Weights of a small GPT-style language model, trained from scratch on English Wikipedia.
Size: width 448, MLP 1216 SwiGLU, 31.2M parameters.
Architecture: RMSNorm before each block, rotary positions, biases.
Training: a variant of Muon for these matrices, 455M tokens, 6937 steps.
Each number is 200 + 20 x the weight over its row's rms, rounded and kept within 0 to 999. Layers, rows and columns count from 0. The size before them is the row's rms in percent of the matrix's.

# layer 5 attention value, 64x448, rms 0.0233, rows 11-24, columns 192-255
103,223,253,231,178,197,208,198,204,230,197,192,172,193,222,207,195,202,179,197,240,174,183,165,176,199,237,184,196,204,190,190,176,245,150,230,234,161,168,221,201,193,188,157,235,219,192,195,191,200,193,160,205,205,222,225,191,182,199,213,234,210,174,249,200
099,199,180,181,201,180,178,216,237,201,195,250,215,215,189,207,236,241,173,209,181,184,204,230,191,182,189,209,151,206,198,198,230,176,189,175,221,177,212,166,190,172,172,186,226,194,208,202,219,183,200,204,227,220,217,220,210,166,202,181,169,203,194,214,180
099,185,182,205,164,186,246,207,206,183,206,190,180,234,190,221,138,192,171,171,195,204,200,192,210,173,177,206,192,210,197,207,244,204,198,225,197,232,179,214,234,223,197,219,179,217,170,183,190,214,177,211,167,208,161,181,212,177,186,173,207,208,212,186,224
099,221,209,219,195,190,195,201,197,178,205,223,237,204,186,189,172,217,206,187,241,212,204,186,211,216,215,238,199,215,194,185,185,213,193,206,197,244,206,192,220,203,186,203,214,200,245,188,204,181,220,227,188,214,221,204,207,165,193,240,239,184,180,211,196
098,201,191,195,192,203,182,181,186,172,224,230,230,215,176,204,206,204,217,179,216,194,184,191,191,221,193,222,191,229,197,228,182,211,193,193,199,203,183,190,196,186,198,274,172,216,192,221,190,220,206,211,230,186,186,207,159,185,189,188,191,166,212,200,209
102,213,193,198,211,150,182,206,181,186,191,247,196,192,216,185,216,208,196,206,179,169,209,212,209,195,246,174,197,193,189,190,230,199,213,199,210,200,188,152,178,220,207,206,207,190,176,221,215,194,210,201,222,197,192,199,229,208,229,169,190,194,169,150,184
098,221,175,185,213,226,224,209,201,214,177,145,184,210,191,194,188,223,201,238,172,174,203,226,240,174,194,199,193,205,192,244,205,157,168,202,188,191,204,181,218,217,191,217,179,215,184,197,213,217,178,165,188,179,186,207,207,209,185,198,183,194,207,245,175
098,171,206,190,180,233,164,185,207,167,239,196,201,228,173,202,201,165,245,199,207,219,229,221,206,199,191,224,208,202,208,209,206,205,164,183,232,174,185,205,185,204,172,208,219,224,183,173,184,200,181,218,141,215,199,222,180,189,197,208,184,224,207,210,210
101,197,186,225,179,214,217,198,182,206,246,176,187,198,186,234,161,201,223,190,202,194,200,215,205,212,184,198,234,207,200,180,188,181,174,235,186,234,147,214,204,203,197,187,216,212,208,173,189,207,188,205,191,186,216,211,168,202,202,243,193,178,258,206,227
098,203,208,232,212,212,227,234,186,217,197,211,189,170,219,199,217,187,207,197,191,186,203,222,189,215,199,219,221,235,190,211,222,202,199,205,215,190,251,216,204,199,187,221,179,204,186,200,221,180,138,192,187,211,203,200,199,205,169,210,201,208,201,234,192
102,188,179,205,172,197,196,192,173,148,227,191,217,181,199,205,184,184,207,189,182,207,222,208,178,194,206,197,183,194,223,214,186,180,243,229,224,191,213,200,225,197,190,188,177,169,203,197,176,170,193,180,210,178,197,193,205,183,218,190,189,189,202,147,171
100,195,202,209,161,207,206,208,178,203,230,191,180,219,176,191,171,215,158,219,210,224,203,244,221,203,213,195,215,215,163,232,213,204,204,199,205,160,199,202,179,192,240,244,202,212,194,211,209,200,195,160,193,204,189,244,202,195,185,206,199,194,205,218,207
095,211,210,228,214,190,213,241,247,219,208,161,215,228,185,169,190,205,224,190,185,183,166,210,194,206,222,176,170,199,203,204,183,146,199,217,183,197,225,204,204,201,196,201,177,225,188,197,198,153,178,197,182,178,182,195,203,225,204,208,177,200,184,177,209
100,201,191,217,199,220,187,194,207,185,213,192,219,206,186,217,205,184,181,251,227,218,197,202,234,202,218,232,215,165,204,212,230,159,171,193,215,152,203,188,178,192,199,197,198,221,191,167,206,194,185,193,189,203,196,195,223,195,197,221,188,210,204,167,202
# layer 5 attention output (transposed), 448x448, rms 0.029, rows 11-24,75-88,139-152,203-216,267-279,331-343,395-407, columns 192-255
097,184,193,188,197,224,188,211,209,185,196,186,191,220,238,201,184,197,220,177,194,215,225,206,230,221,218,227,214,202,193,192,202,221,184,199,214,207,200,188,202,203,247,168,182,186,201,201,190,171,224,176,177,194,214,163,214,194,230,213,189,197,176,205,181
098,228,198,217,161,186,209,210,203,200,208,162,199,183,222,202,217,235,181,189,201,194,177,193,205,194,197,209,188,252,202,215,183,224,206,182,219,222,152,231,176,186,218,210,185,197,199,196,203,198,173,213,207,176,185,194,178,194,190,195,189,187,188,182,202
093,203,201,212,175,216,201,179,165,199,211,189,164,237,197,220,171,229,190,188,194,211,234,193,202,182,193,167,183,223,199,202,223,232,211,147,216,174,195,237,216,199,233,228,247,222,205,221,183,222,214,221,211,209,227,214,192,229,196,206,216,200,214,189,207
093,168,243,196,234,186,228,182,202,225,194,182,217,194,213,232,176,179,181,215,184,222,241,179,229,224,233,155,213,221,217,218,156,204,170,200,191,200,224,207,197,199,178,179,202,186,198,208,212,197,208,158,198,218,217,203,239,233,192,221,211,145,225,225,199
091,187,213,203,162,211,215,174,190,186,212,198,241,178,204,190,181,218,209,195,232,211,177,201,213,194,201,207,187,180,185,214,186,226,171,154,188,200,192,197,240,245,208,208,201,208,211,187,177,215,186,185,229,199,210,204,190,193,204,203,181,191,185,200,229
098,196,199,201,209,165,201,224,188,219,180,233,212,203,192,193,185,219,180,213,202,169,213,178,228,172,192,170,209,212,166,187,178,173,215,202,180,210,210,181,246,204,199,215,190,207,242,218,241,229,180,216,184,177,193,189,227,174,217,177,210,179,197,189,180
093,207,253,191,185,193,207,231,203,196,210,182,254,157,201,174,233,185,203,229,191,180,208,202,222,214,170,216,167,203,229,187,202,212,160,177,195,204,208,206,200,189,199,165,203,194,223,197,210,193,196,185,185,191,200,202,205,195,205,238,197,211,195,194,205
096,159,192,191,214,202,233,193,175,208,194,230,238,158,210,220,214,205,219,196,206,202,188,198,246,179,180,177,169,211,197,173,207,207,182,209,219,239,231,224,196,230,205,200,191,189,233,200,198,179,231,206,230,219,188,169,208,210,214,198,178,188,166,182,184
102,229,205,215,166,224,205,181,187,204,201,197,192,235,215,220,198,176,198,190,199,223,190,206,224,189,209,208,195,210,215,226,196,202,211,159,197,196,193,204,196,212,177,188,217,186,147,176,206,187,220,201,203,208,193,198,214,195,208,203,255,180,176,231,171
094,199,216,167,201,209,220,190,197,232,174,184,230,183,209,219,193,204,160,202,189,208,221,173,188,188,203,167,236,225,215,182,209,183,202,211,221,205,199,217,201,182,231,206,178,226,206,228,172,181,178,178,176,169,184,238,193,215,198,216,210,181,176,210,219
100,177,215,212,183,201,169,198,201,217,221,220,225,216,220,181,208,189,207,201,217,190,199,161,174,223,208,195,216,186,190,175,199,203,203,209,203,202,181,177,220,208,217,207,210,214,197,186,188,189,199,211,193,176,184,170,211,193,197,203,174,163,188,195,208
096,198,183,221,203,181,189,214,216,215,193,211,226,159,200,166,201,184,257,218,183,210,198,236,179,228,227,211,183,235,216,163,210,213,187,196,170,222,209,190,203,209,213,163,188,193,209,215,229,210,189,171,220,207,212,191,156,197,202,202,214,216,182,235,216
095,186,187,202,218,190,223,222,198,218,205,221,245,177,235,211,194,188,211,174,217,259,215,183,223,189,215,198,187,229,193,209,195,174,183,222,239,213,206,193,201,216,204,194,182,202,201,246,201,163,189,187,216,197,179,195,213,191,228,182,198,211,217,178,236
094,167,194,199,172,205,188,197,193,177,180,220,218,199,218,222,188,179,184,194,217,163,191,184,215,203,191,206,193,224,155,187,177,163,227,195,194,212,213,213,215,195,230,242,216,171,236,216,193,197,179,208,191,192,201,201,181,222,228,205,233,199,194,186,212
114,192,170,229,222,196,196,183,221,177,190,166,210,179,183,216,229,212,206,186,217,225,230,196,186,224,215,214,166,205,206,162,217,194,212,212,194,183,205,188,234,216,186,220,184,203,184,182,173,189,244,201,224,204,194,175,183,200,222,149,154,201,222,231,223
103,211,203,238,211,221,229,171,191,224,190,246,188,227,202,205,215,171,213,207,238,195,236,202,245,201,179,201,224,209,211,189,203,229,160,227,176,211,200,186,185,184,193,211,206,216,202,246,219,185,207,187,218,206,188,194,208,191,252,201,184,223,181,171,204
106,189,191,152,210,205,202,202,220,194,203,189,206,180,194,212,215,185,209,172,215,248,196,187,185,216,199,204,209,195,167,176,189,219,196,206,223,235,234,202,203,221,173,166,218,188,202,184,188,180,176,200,190,229,219,205,195,213,181,190,183,179,197,209,214
103,209,185,197,223,184,189,211,206,187,211,206,209,205,187,204,226,217,171,201,168,189,229,230,203,208,224,207,213,197,188,190,196,208,203,221,221,203,160,227,208,181,235,199,184,190,220,189,164,200,250,198,165,233,198,168,175,241,199,220,178,218,207,203,209
098,231,195,210,212,200,190,225,222,161,213,239,181,236,198,183,200,193,195,227,202,171,201,206,178,209,199,209,214,171,219,188,209,175,199,202,180,162,193,170,190,210,215,177,193,192,181,244,218,213,216,180,202,217,219,201,221,211,214,203,199,231,217,219,172
098,199,232,225,211,215,224,205,203,201,207,187,201,179,201,210,223,207,168,185,189,212,197,211,198,187,169,205,198,215,186,177,187,213,212,204,214,186,231,214,184,222,161,218,200,210,202,195,208,189,196,201,234,231,210,190,175,165,194,221,198,222,194,196,201
100,204,199,215,234,225,184,208,203,205,229,197,225,217,214,197,164,247,197,200,164,209,237,137,211,214,203,196,196,211,164,200,212,221,207,215,188,190,188,204,221,205,189,220,232,210,200,225,212,187,205,233,185,201,183,164,181,223,194,194,180,167,223,180,196
104,223,195,215,175,203,206,223,171,202,198,195,187,212,172,222,211,185,205,214,222,220,177,197,210,222,246,186,217,213,181,208,175,214,222,233,190,196,185,169,213,206,176,174,166,228,180,231,242,187,165,209,205,197,223,215,209,178,218,208,249,219,178,209,212
105,223,200,176,217,204,171,205,190,180,176,159,184,223,211,207,224,228,192,215,261,188,236,202,215,221,212,203,211,194,216,219,192,189,222,172,197,209,216,174,200,196,219,158,159,203,188,181,168,166,230,219,210,175,237,215,196,228,184,204,199,186,239,184,189
105,224,188,186,235,229,193,220,221,190,218,182,228,209,179,191,204,197,195,184,166,222,182,217,213,191,210,212,174,218,186,215,201,199,212,205,172,217,221,202,217,212,188,159,229,175,170,159,191,233,215,222,208,209,213,166,214,207,207,181,191,202,233,175,206
100,168,214,180,201,190,217,200,226,198,192,189,192,216,170,221,220,162,195,202,210,171,199,179,220,178,183,201,193,197,169,207,189,204,174,195,199,196,208,230,166,204,214,194,199,202,178,262,208,199,194,193,242,186,217,207,216,182,216,220,186,221,196,211,198
101,206,222,218,202,174,194,223,194,183,175,186,190,201,178,194,199,167,181,201,194,185,230,206,208,186,163,191,199,188,211,206,191,184,219,159,177,171,220,191,240,201,176,173,198,193,207,228,191,211,220,216,194,185,152,219,189,211,180,220,197,187,213,191,180
101,212,195,189,165,218,183,177,221,220,158,187,204,205,225,171,205,206,205,192,174,189,208,210,212,182,187,212,197,234,192,209,201,224,203,223,237,166,187,213,213,179,206,186,187,188,175,214,202,223,178,217,239,201,216,180,186,224,213,185,219,196,242,156,201
099,222,219,184,220,196,194,209,152,216,211,222,222,197,211,180,209,209,204,196,216,203,182,191,186,195,172,188,221,206,200,205,176,248,203,197,209,202,186,187,208,239,199,175,185,198,200,219,241,186,250,227,193,184,217,224,229,206,203,211,209,183,210,183,201
101,183,227,212,209,222,206,151,181,205,209,222,190,188,185,184,191,197,223,207,220,190,242,208,183,211,183,161,185,166,177,183,185,231,198,184,190,213,185,203,179,186,215,208,220,189,223,201,188,205,196,207,159,245,198,214,205,191,192,208,189,190,186,189,202
101,172,186,182,177,194,193,205,198,173,201,195,220,195,201,192,187,157,189,230,224,227,180,195,191,176,204,205,175,150,201,224,200,184,211,208,189,168,221,240,205,174,195,192,193,225,205,175,202,180,226,237,202,172,220,195,207,218,184,242,190,174,206,185,210
103,186,185,208,187,173,217,173,203,175,159,178,205,175,193,228,231,199,183,233,190,205,184,217,187,198,176,218,206,222,191,193,218,195,196,238,227,161,215,200,186,194,188,204,194,208,200,196,188,214,189,181,182,205,239,188,200,192,219,177,187,204,209,199,206
105,232,188,212,160,191,238,195,175,178,206,211,181,194,185,192,212,201,195,188,204,227,190,197,233,191,147,189,214,190,199,221,226,240,208,205,212,194,220,214,182,224,220,218,204,212,192,221,180,202,167,212,201,181,205,193,204,166,232,191,200,209,224,216,177
104,204,199,173,203,242,186,220,227,200,190,215,188,235,198,192,209,120,184,218,224,193,194,202,207,184,215,194,228,191,199,200,203,175,212,230,187,184,184,224,174,163,190,194,227,214,225,207,175,194,195,203,174,210,184,155,205,188,182,197,181,187,195,232,207
100,230,158,197,192,176,189,190,180,191,200,205,176,162,190,205,182,137,220,204,191,200,195,207,162,200,181,191,185,196,198,215,210,178,190,205,197,255,188,230,169,199,219,158,210,191,175,237,189,166,170,157,232,207,199,195,201,205,203,222,192,220,207,198,182
101,215,204,200,217,179,190,161,183,211,200,164,182,193,217,239,215,200,213,173,198,226,210,201,187,203,210,165,202,218,217,156,201,216,185,216,171,223,174,186,200,213,201,186,209,196,171,186,197,211,182,196,194,208,169,215,196,172,203,208,223,196,192,185,191
097,244,218,164,195,158,184,217,200,220,240,193,231,196,188,182,195,171,137,164,212,198,217,183,208,221,203,178,211,219,199,207,208,231,209,188,220,191,179,229,239,192,223,191,220,203,221,167,130,178,200,157,218,213,207,220,195,187,205,215,193,180,235,230,213
092,220,190,196,193,217,231,227,187,185,238,207,215,182,224,201,198,181,208,201,184,199,170,205,181,213,214,203,196,206,187,191,190,191,196,172,215,204,191,189,202,199,195,205,178,196,180,224,195,180,204,245,131,208,211,217,217,200,183,198,166,192,196,185,223
099,219,183,229,214,195,205,197,193,183,189,229,189,206,178,210,240,201,212,211,230,215,184,223,200,189,185,206,173,167,187,209,213,201,181,169,222,178,187,179,202,184,183,183,171,194,209,230,211,182,216,228,215,195,199,189,187,191,202,206,206,184,214,215,172
104,203,216,164,191,212,185,191,210,231,208,198,225,194,178,193,198,187,210,191,226,235,174,206,151,167,197,216,185,196,218,217,180,196,209,234,221,212,218,200,227,197,200,174,156,181,207,152,190,201,205,176,203,183,210,212,208,197,199,215,222,154,217,205,226
100,230,190,217,241,236,187,189,187,230,167,208,217,208,162,184,203,207,198,209,198,203,199,200,171,164,214,179,219,166,245,169,227,159,210,240,193,220,214,198,205,183,187,219,215,213,218,200,220,224,224,230,186,218,234,224,209,210,187,186,216,168,201,188,189
102,208,201,184,215,202,202,180,176,215,197,218,183,188,195,206,188,207,167,183,216,185,189,224,181,202,200,209,216,165,175,176,230,207,208,187,183,187,208,179,192,201,224,184,219,170,186,238,217,208,196,185,158,211,182,213,190,228,197,213,187,219,194,206,200
098,180,187,201,210,199,192,196,199,174,212,189,180,202,216,178,187,190,213,207,197,185,236,258,226,194,221,195,169,201,176,221,192,235,201,203,193,209,213,174,183,161,205,190,200,212,177,201,178,193,213,202,210,209,184,175,187,180,213,183,187,202,209,208,162
094,219,181,216,194,170,229,205,191,211,238,192,224,236,210,193,193,189,208,160,193,203,231,215,172,204,186,224,203,190,210,196,211,214,204,162,229,222,166,204,201,164,195,225,185,193,191,198,223,209,183,198,172,210,235,195,225,207,220,190,224,181,196,219,212
089,227,191,201,196,183,146,170,178,208,181,198,195,183,220,176,198,205,213,180,168,205,186,183,214,238,201,186,222,201,209,182,186,202,204,190,213,226,237,151,226,205,225,193,186,210,196,198,189,196,214,215,179,209,195,176,197,188,191,194,187,196,207,208,173
093,212,162,182,194,217,194,209,199,185,175,199,197,204,220,232,225,201,166,195,223,159,192,218,209,204,173,185,200,213,197,248,197,179,203,171,179,214,166,211,204,156,230,189,178,211,243,198,176,212,205,212,193,195,154,181,196,190,228,212,194,172,224,195,188
092,197,190,233,149,183,218,192,215,211,207,197,212,198,198,170,192,193,212,196,217,207,203,207,218,196,209,210,156,209,167,199,209,173,195,187,185,195,222,182,216,211,222,219,212,234,222,167,210,191,190,186,198,176,217,203,190,176,193,169,175,189,200,200,204
087,213,163,213,194,179,207,219,215,217,205,146,188,187,207,190,241,199,235,182,230,208,176,210,190,201,188,203,210,171,169,188,183,202,198,219,212,187,187,186,163,208,181,201,196,202,235,195,178,213,211,194,163,145,183,229,197,203,224,211,191,236,218,181,244
092,221,194,184,216,214,209,191,158,225,198,166,201,219,201,205,198,197,213,212,232,183,192,205,219,193,202,199,191,202,225,211,207,202,168,193,216,204,199,233,192,194,228,181,206,187,163,224,205,197,222,201,194,166,174,188,204,185,184,203,189,201,209,191,170
094,200,217,158,186,184,196,221,218,182,161,232,204,170,217,204,215,208,207,208,181,175,211,192,175,188,194,191,209,183,213,185,171,209,189,191,201,214,231,200,164,176,180,222,166,199,210,222,177,253,180,229,244,214,212,195,190,190,187,196,173,219,229,187,208
095,165,212,157,208,223,226,193,201,197,171,196,193,200,199,210,200,211,234,210,200,169,214,185,224,203,173,188,217,220,190,176,227,170,171,170,195,204,189,187,202,204,166,193,161,175,217,179,196,211,192,186,220,194,190,200,171,208,213,192,200,174,198,196,201
097,188,203,159,192,170,245,195,184,208,188,217,208,230,216,183,211,186,209,163,190,177,220,191,218,205,209,206,189,212,179,183,196,205,191,208,179,188,190,219,200,176,213,181,207,217,223,193,228,194,171,187,225,229,187,183,220,202,214,164,205,199,197,214,194
090,182,203,193,175,195,187,202,231,200,224,166,193,212,210,211,186,205,233,182,197,215,221,165,159,221,204,177,212,195,197,182,228,178,207,197,201,248,175,225,192,207,208,201,196,190,218,183,203,236,212,184,202,204,194,256,203,206,186,225,211,196,166,214,188
097,188,196,192,211,196,176,192,175,181,196,194,193,176,240,175,199,211,202,193,212,179,198,213,196,227,195,211,232,225,209,181,226,197,211,190,175,198,219,170,215,171,193,223,179,221,210,231,204,187,217,249,162,232,214,242,205,219,186,156,159,175,200,216,189
096,195,233,217,187,196,195,230,187,219,238,187,194,206,203,215,200,194,195,180,199,186,187,190,224,195,202,193,185,214,178,147,200,200,186,218,167,182,186,215,199,187,196,216,228,216,221,164,219,262,174,188,194,214,199,201,194,224,215,181,193,230,217,201,247
094,210,209,199,190,182,177,211,170,197,187,201,205,201,212,228,181,234,177,217,240,211,190,188,182,238,192,179,154,160,235,153,208,175,187,214,204,218,219,221,207,160,167,149,209,184,199,205,222,194,233,226,184,201,183,181,211,174,189,222,163,223,201,216,207
086,204,208,215,175,201,198,144,200,220,211,186,192,200,194,219,225,220,212,227,212,188,196,204,191,187,190,197,212,198,197,174,205,193,181,270,197,226,214,199,187,208,175,207,209,187,200,203,182,184,184,147,216,246,209,192,226,197,207,208,199,197,213,186,194
109,192,187,178,194,179,181,188,210,212,190,191,216,191,213,150,186,197,207,232,204,188,209,178,211,193,195,182,207,194,197,231,197,192,174,202,175,217,221,189,208,208,225,222,189,191,204,187,233,219,206,203,187,182,197,217,184,222,237,162,180,182,201,214,193
100,223,184,181,183,206,217,187,197,216,199,201,239,229,221,236,189,235,177,229,201,192,198,211,199,194,245,236,214,218,178,214,210,185,198,228,199,177,230,165,177,184,156,193,161,236,201,194,201,208,222,185,190,212,203,211,174,212,202,215,198,203,203,224,188
102,201,191,200,237,159,194,190,191,227,221,199,213,203,176,176,163,200,208,208,196,194,190,190,199,189,180,179,148,198,222,200,204,206,230,179,182,224,177,228,192,205,195,207,180,205,184,212,245,229,208,194,173,215,218,185,179,216,255,184,203,217,210,222,195
096,179,192,187,243,219,202,226,189,195,217,224,217,228,203,241,194,222,235,207,192,148,164,215,185,205,208,204,159,188,175,169,187,192,180,156,173,193,191,196,191,204,207,227,228,236,177,220,191,214,214,186,191,202,219,197,179,201,171,209,192,225,192,225,198
103,189,166,218,205,180,189,183,211,186,205,179,212,216,213,185,209,186,179,173,149,201,237,188,201,211,200,196,179,193,192,196,186,202,202,194,257,232,229,231,193,223,207,188,185,191,169,212,215,223,240,221,205,212,187,231,193,211,234,212,208,155,159,189,199
106,205,181,177,186,198,184,220,201,185,188,174,176,195,219,180,195,188,188,198,206,221,181,191,220,213,165,221,223,189,206,172,207,199,166,189,213,208,161,200,213,189,209,186,223,178,187,184,176,220,207,218,210,179,217,196,221,208,235,186,206,186,212,199,206
106,198,216,194,166,205,233,185,201,231,176,186,219,209,176,213,203,203,190,174,200,191,189,235,189,210,218,195,196,206,189,218,208,232,258,210,175,184,203,226,194,182,230,175,206,220,179,186,215,182,174,194,230,229,199,206,211,236,180,192,220,212,185,219,179
110,205,192,206,226,203,220,180,203,214,188,195,198,180,200,169,156,179,185,213,170,218,205,226,192,200,207,190,235,194,190,208,177,235,182,232,180,179,198,214,187,221,209,210,185,200,199,196,158,214,169,209,199,215,181,163,203,218,182,214,169,183,227,198,185
102,190,213,251,220,202,210,188,183,225,198,213,173,228,193,188,208,174,198,241,173,204,177,221,206,230,206,183,184,233,170,176,210,203,219,215,198,198,214,208,211,200,229,195,200,177,178,220,204,187,212,179,186,220,177,188,236,216,189,228,238,194,229,177,215
099,180,196,190,197,203,195,201,206,213,184,256,192,234,191,202,197,158,225,172,197,204,161,195,204,186,204,228,168,222,198,173,222,208,191,187,210,214,179,181,191,183,220,176,224,210,196,180,195,224,165,228,206,230,212,173,177,223,232,175,204,190,196,197,185
102,213,177,221,172,223,212,204,191,189,222,204,175,182,238,225,200,208,212,211,220,197,182,216,212,204,222,207,191,194,166,174,209,180,218,184,215,230,180,219,216,196,224,204,203,198,221,208,186,187,239,214,201,182,195,207,214,222,205,223,224,192,169,211,191
107,180,194,211,193,199,199,208,222,210,185,213,176,209,214,175,241,197,189,201,185,243,222,192,234,192,228,234,239,196,192,216,204,221,212,188,190,167,220,181,185,218,209,186,194,201,202,172,229,178,202,237,203,207,198,183,186,215,203,205,170,195,188,179,234
103,201,190,209,188,203,217,227,187,234,200,159,202,218,166,205,232,215,185,135,179,204,216,213,202,200,197,213,229,192,202,200,199,196,199,217,183,191,192,223,190,209,223,208,200,243,216,187,207,201,204,225,173,182,237,209,233,187,184,182,212,183,190,188,185
099,210,195,183,203,200,185,215,209,187,191,191,200,197,191,165,194,178,141,216,167,228,172,229,246,193,198,192,215,213,199,232,161,198,174,219,184,203,229,187,217,233,162,201,233,229,221,202,189,182,195,229,220,210,179,233,205,193,181,203,190,209,184,192,168
106,217,226,158,216,252,186,211,215,139,228,221,159,184,192,160,190,184,255,202,204,208,247,207,218,213,216,214,219,161,191,191,197,161,224,183,224,190,211,197,228,209,238,223,183,170,190,184,221,227,200,187,242,208,161,185,256,225,179,177,217,189,202,207,201
092,191,210,219,214,201,199,194,193,225,193,203,222,160,174,200,226,186,228,215,227,210,200,208,203,213,197,179,208,142,175,215,190,190,179,203,187,193,251,173,173,231,234,196,240,204,222,194,209,186,165,172,212,196,201,211,170,179,165,216,206,204,204,206,203
098,178,157,180,208,204,178,206,192,212,193,195,195,202,161,171,181,177,206,168,198,165,208,225,189,160,190,216,231,199,195,201,185,185,213,175,204,218,202,184,195,177,178,170,207,209,186,195,210,192,162,218,219,167,183,232,183,235,224,176,199,215,205,157,190
101,228,162,220,186,190,217,228,187,223,194,171,214,183,175,217,159,177,198,219,230,196,240,172,197,224,212,224,205,184,161,238,216,214,168,224,190,174,229,182,197,185,209,191,206,166,171,184,212,186,171,168,202,227,185,198,226,211,199,207,230,218,227,170,196
108,215,204,209,184,204,216,169,216,208,197,222,227,183,181,217,200,209,180,188,200,217,183,205,213,213,209,182,203,205,223,245,214,219,222,195,174,218,234,216,205,206,203,196,191,215,185,189,204,188,204,192,203,175,208,225,150,184,158,202,196,191,179,211,214
100,171,200,265,208,205,177,196,207,167,183,201,179,219,212,210,188,182,199,151,227,189,173,222,195,230,205,211,202,195,204,236,192,179,221,192,170,172,176,176,216,192,183,196,204,196,193,246,198,188,205,168,206,223,178,216,193,235,229,192,184,205,216,180,196
102,229,201,228,212,197,171,209,224,199,196,190,243,194,227,201,219,238,200,173,197,202,206,189,209,191,205,176,175,201,198,244,210,174,204,171,191,167,217,197,213,200,225,186,229,187,175,204,214,191,256,210,153,190,221,193,198,198,208,172,186,199,210,191,212
103,175,188,180,209,187,203,202,233,197,148,182,180,207,180,208,211,227,174,201,218,208,196,206,203,222,170,187,173,176,195,180,200,181,190,214,201,211,204,203,191,215,166,262,197,199,216,216,180,237,216,200,205,173,197,200,195,208,229,199,146,215,187,200,195
103,186,205,204,234,185,188,146,169,212,201,235,155,213,184,206,195,195,168,197,179,174,237,216,190,226,203,202,196,186,217,222,163,224,242,194,212,189,159,207,204,243,170,249,219,214,203,214,174,179,212,194,223,204,200,192,170,214,217,228,200,226,205,168,232
107,192,222,196,226,220,187,212,218,239,182,167,216,185,188,226,200,207,181,212,179,199,195,192,221,198,212,215,176,173,200,206,198,181,190,227,201,176,218,204,157,198,204,209,245,206,184,204,207,231,249,188,179,254,187,185,194,210,214,197,224,233,210,228,222
102,196,195,198,233,207,204,170,198,148,201,197,219,180,230,226,205,218,208,192,181,176,210,170,190,191,193,197,198,181,196,166,177,212,210,220,221,180,186,192,218,219,182,178,199,209,222,228,199,213,217,170,214,225,192,194,235,220,221,215,210,209,217,194,202
097,223,183,209,198,221,214,180,232,175,202,189,205,208,221,166,199,189,209,213,184,157,207,223,203,206,211,194,194,204,170,179,189,203,223,171,222,195,190,194,211,204,185,196,196,187,224,143,249,196,192,188,176,211,227,223,208,208,169,174,211,204,182,200,196
103,203,168,148,220,212,195,173,175,197,205,192,185,177,191,218,193,208,219,255,198,180,176,204,151,178,196,212,210,203,168,194,196,197,189,204,219,188,221,194,175,196,219,207,171,197,178,176,209,187,175,193,192,181,194,220,185,227,181,181,196,186,218,196,194
105,220,192,185,203,232,151,228,183,183,213,194,197,181,210,214,209,208,225,212,224,208,198,214,201,203,194,186,204,182,211,196,237,171,189,227,192,206,241,216,181,173,181,206,221,224,201,174,209,180,202,213,187,156,202,171,190,177,206,165,213,228,185,221,240
106,228,210,226,224,194,184,231,211,170,185,204,207,195,194,199,200,205,197,200,207,198,241,206,237,196,219,198,194,138,183,185,192,172,189,179,201,202,196,202,226,222,169,196,242,165,184,225,215,176,187,185,201,181,185,217,199,197,200,196,191,198,178,189,171
099,190,168,209,207,200,161,228,229,180,206,189,223,183,211,169,209,205,214,220,196,198,163,214,194,168,214,199,223,240,209,210,192,182,215,201,215,182,183,201,214,206,213,212,186,211,180,191,219,213,210,174,242,193,170,156,168,178,214,199,215,218,218,234,194
104,192,203,196,202,190,192,188,206,209,182,233,238,183,223,236,184,219,210,166,185,221,209,171,212,211,223,180,221,171,209,196,206,189,193,198,196,216,214,164,172,189,180,227,246,204,240,192,227,212,225,167,187,214,196,210,202,184,182,219,199,196,174,237,194
102,163,205,203,224,194,240,186,230,198,210,213,222,190,183,221,185,217,213,180,192,215,204,191,243,167,224,239,214,180,196,162,213,181,183,184,181,165,241,178,178,191,207,196,196,191,200,185,198,212,177,196,185,194,207,203,177,201,208,184,193,205,240,229,223
100,197,210,184,189,191,234,204,193,186,223,220,171,232,227,234,194,209,184,231,220,198,204,204,191,234,225,216,188,168,228,208,212,204,206,221,200,206,206,208,216,242,162,239,198,234,281,202,217,188,184,206,213,179,232,217,214,214,207,222,228,213,206,162,212
094,189,182,220,172,200,202,236,237,239,205,176,207,187,203,203,215,214,205,204,209,221,222,193,187,199,206,203,191,199,190,211,190,208,230,170,188,194,207,185,177,191,214,197,216,214,176,207,185,213,194,153,201,177,191,215,188,249,190,209,201,194,202,161,231
100,198,195,192,188,229,181,198,202,226,216,251,214,203,193,164,191,198,205,181,236,198,198,224,165,181,192,229,156,203,194,217,196,196,180,193,209,211,226,204,189,164,227,232,209,177,231,184,207,197,202,192,193,220,235,190,178,167,186,222,212,221,186,200,241
093,232,196,177,154,178,208,218,183,192,191,159,225,164,207,181,215,221,195,208,224,177,215,212,226,183,190,196,200,180,195,194,207,188,218,217,180,191,201,201,198,197,163,208,193,204,207,215,226,198,249,182,203,205,204,186,221,197,227,229,221,202,210,182,199
103,189,171,185,233,152,229,205,203,202,198,228,182,193,203,210,205,207,202,182,211,207,200,200,245,187,210,169,186,193,196,206,224,208,184,157,182,195,200,216,181,208,168,175,192,195,200,207,253,193,188,179,212,192,181,190,166,182,220,177,238,196,207,158,196
108,206,205,143,171,211,182,229,180,197,217,192,215,218,246,208,160,198,183,187,171,201,203,218,248,187,197,206,193,174,185,241,187,177,193,197,189,201,188,269,192,220,201,211,201,189,193,205,160,178,210,180,179,147,143,192,238,208,188,229,190,222,230,169,182
097,215,185,244,191,240,177,191,221,188,198,230,198,182,183,222,183,208,184,199,222,200,180,158,221,214,197,197,221,187,210,220,194,198,232,193,178,211,204,213,171,212,179,173,209,182,210,171,187,207,208,213,236,239,214,190,175,207,211,202,194,227,208,199,172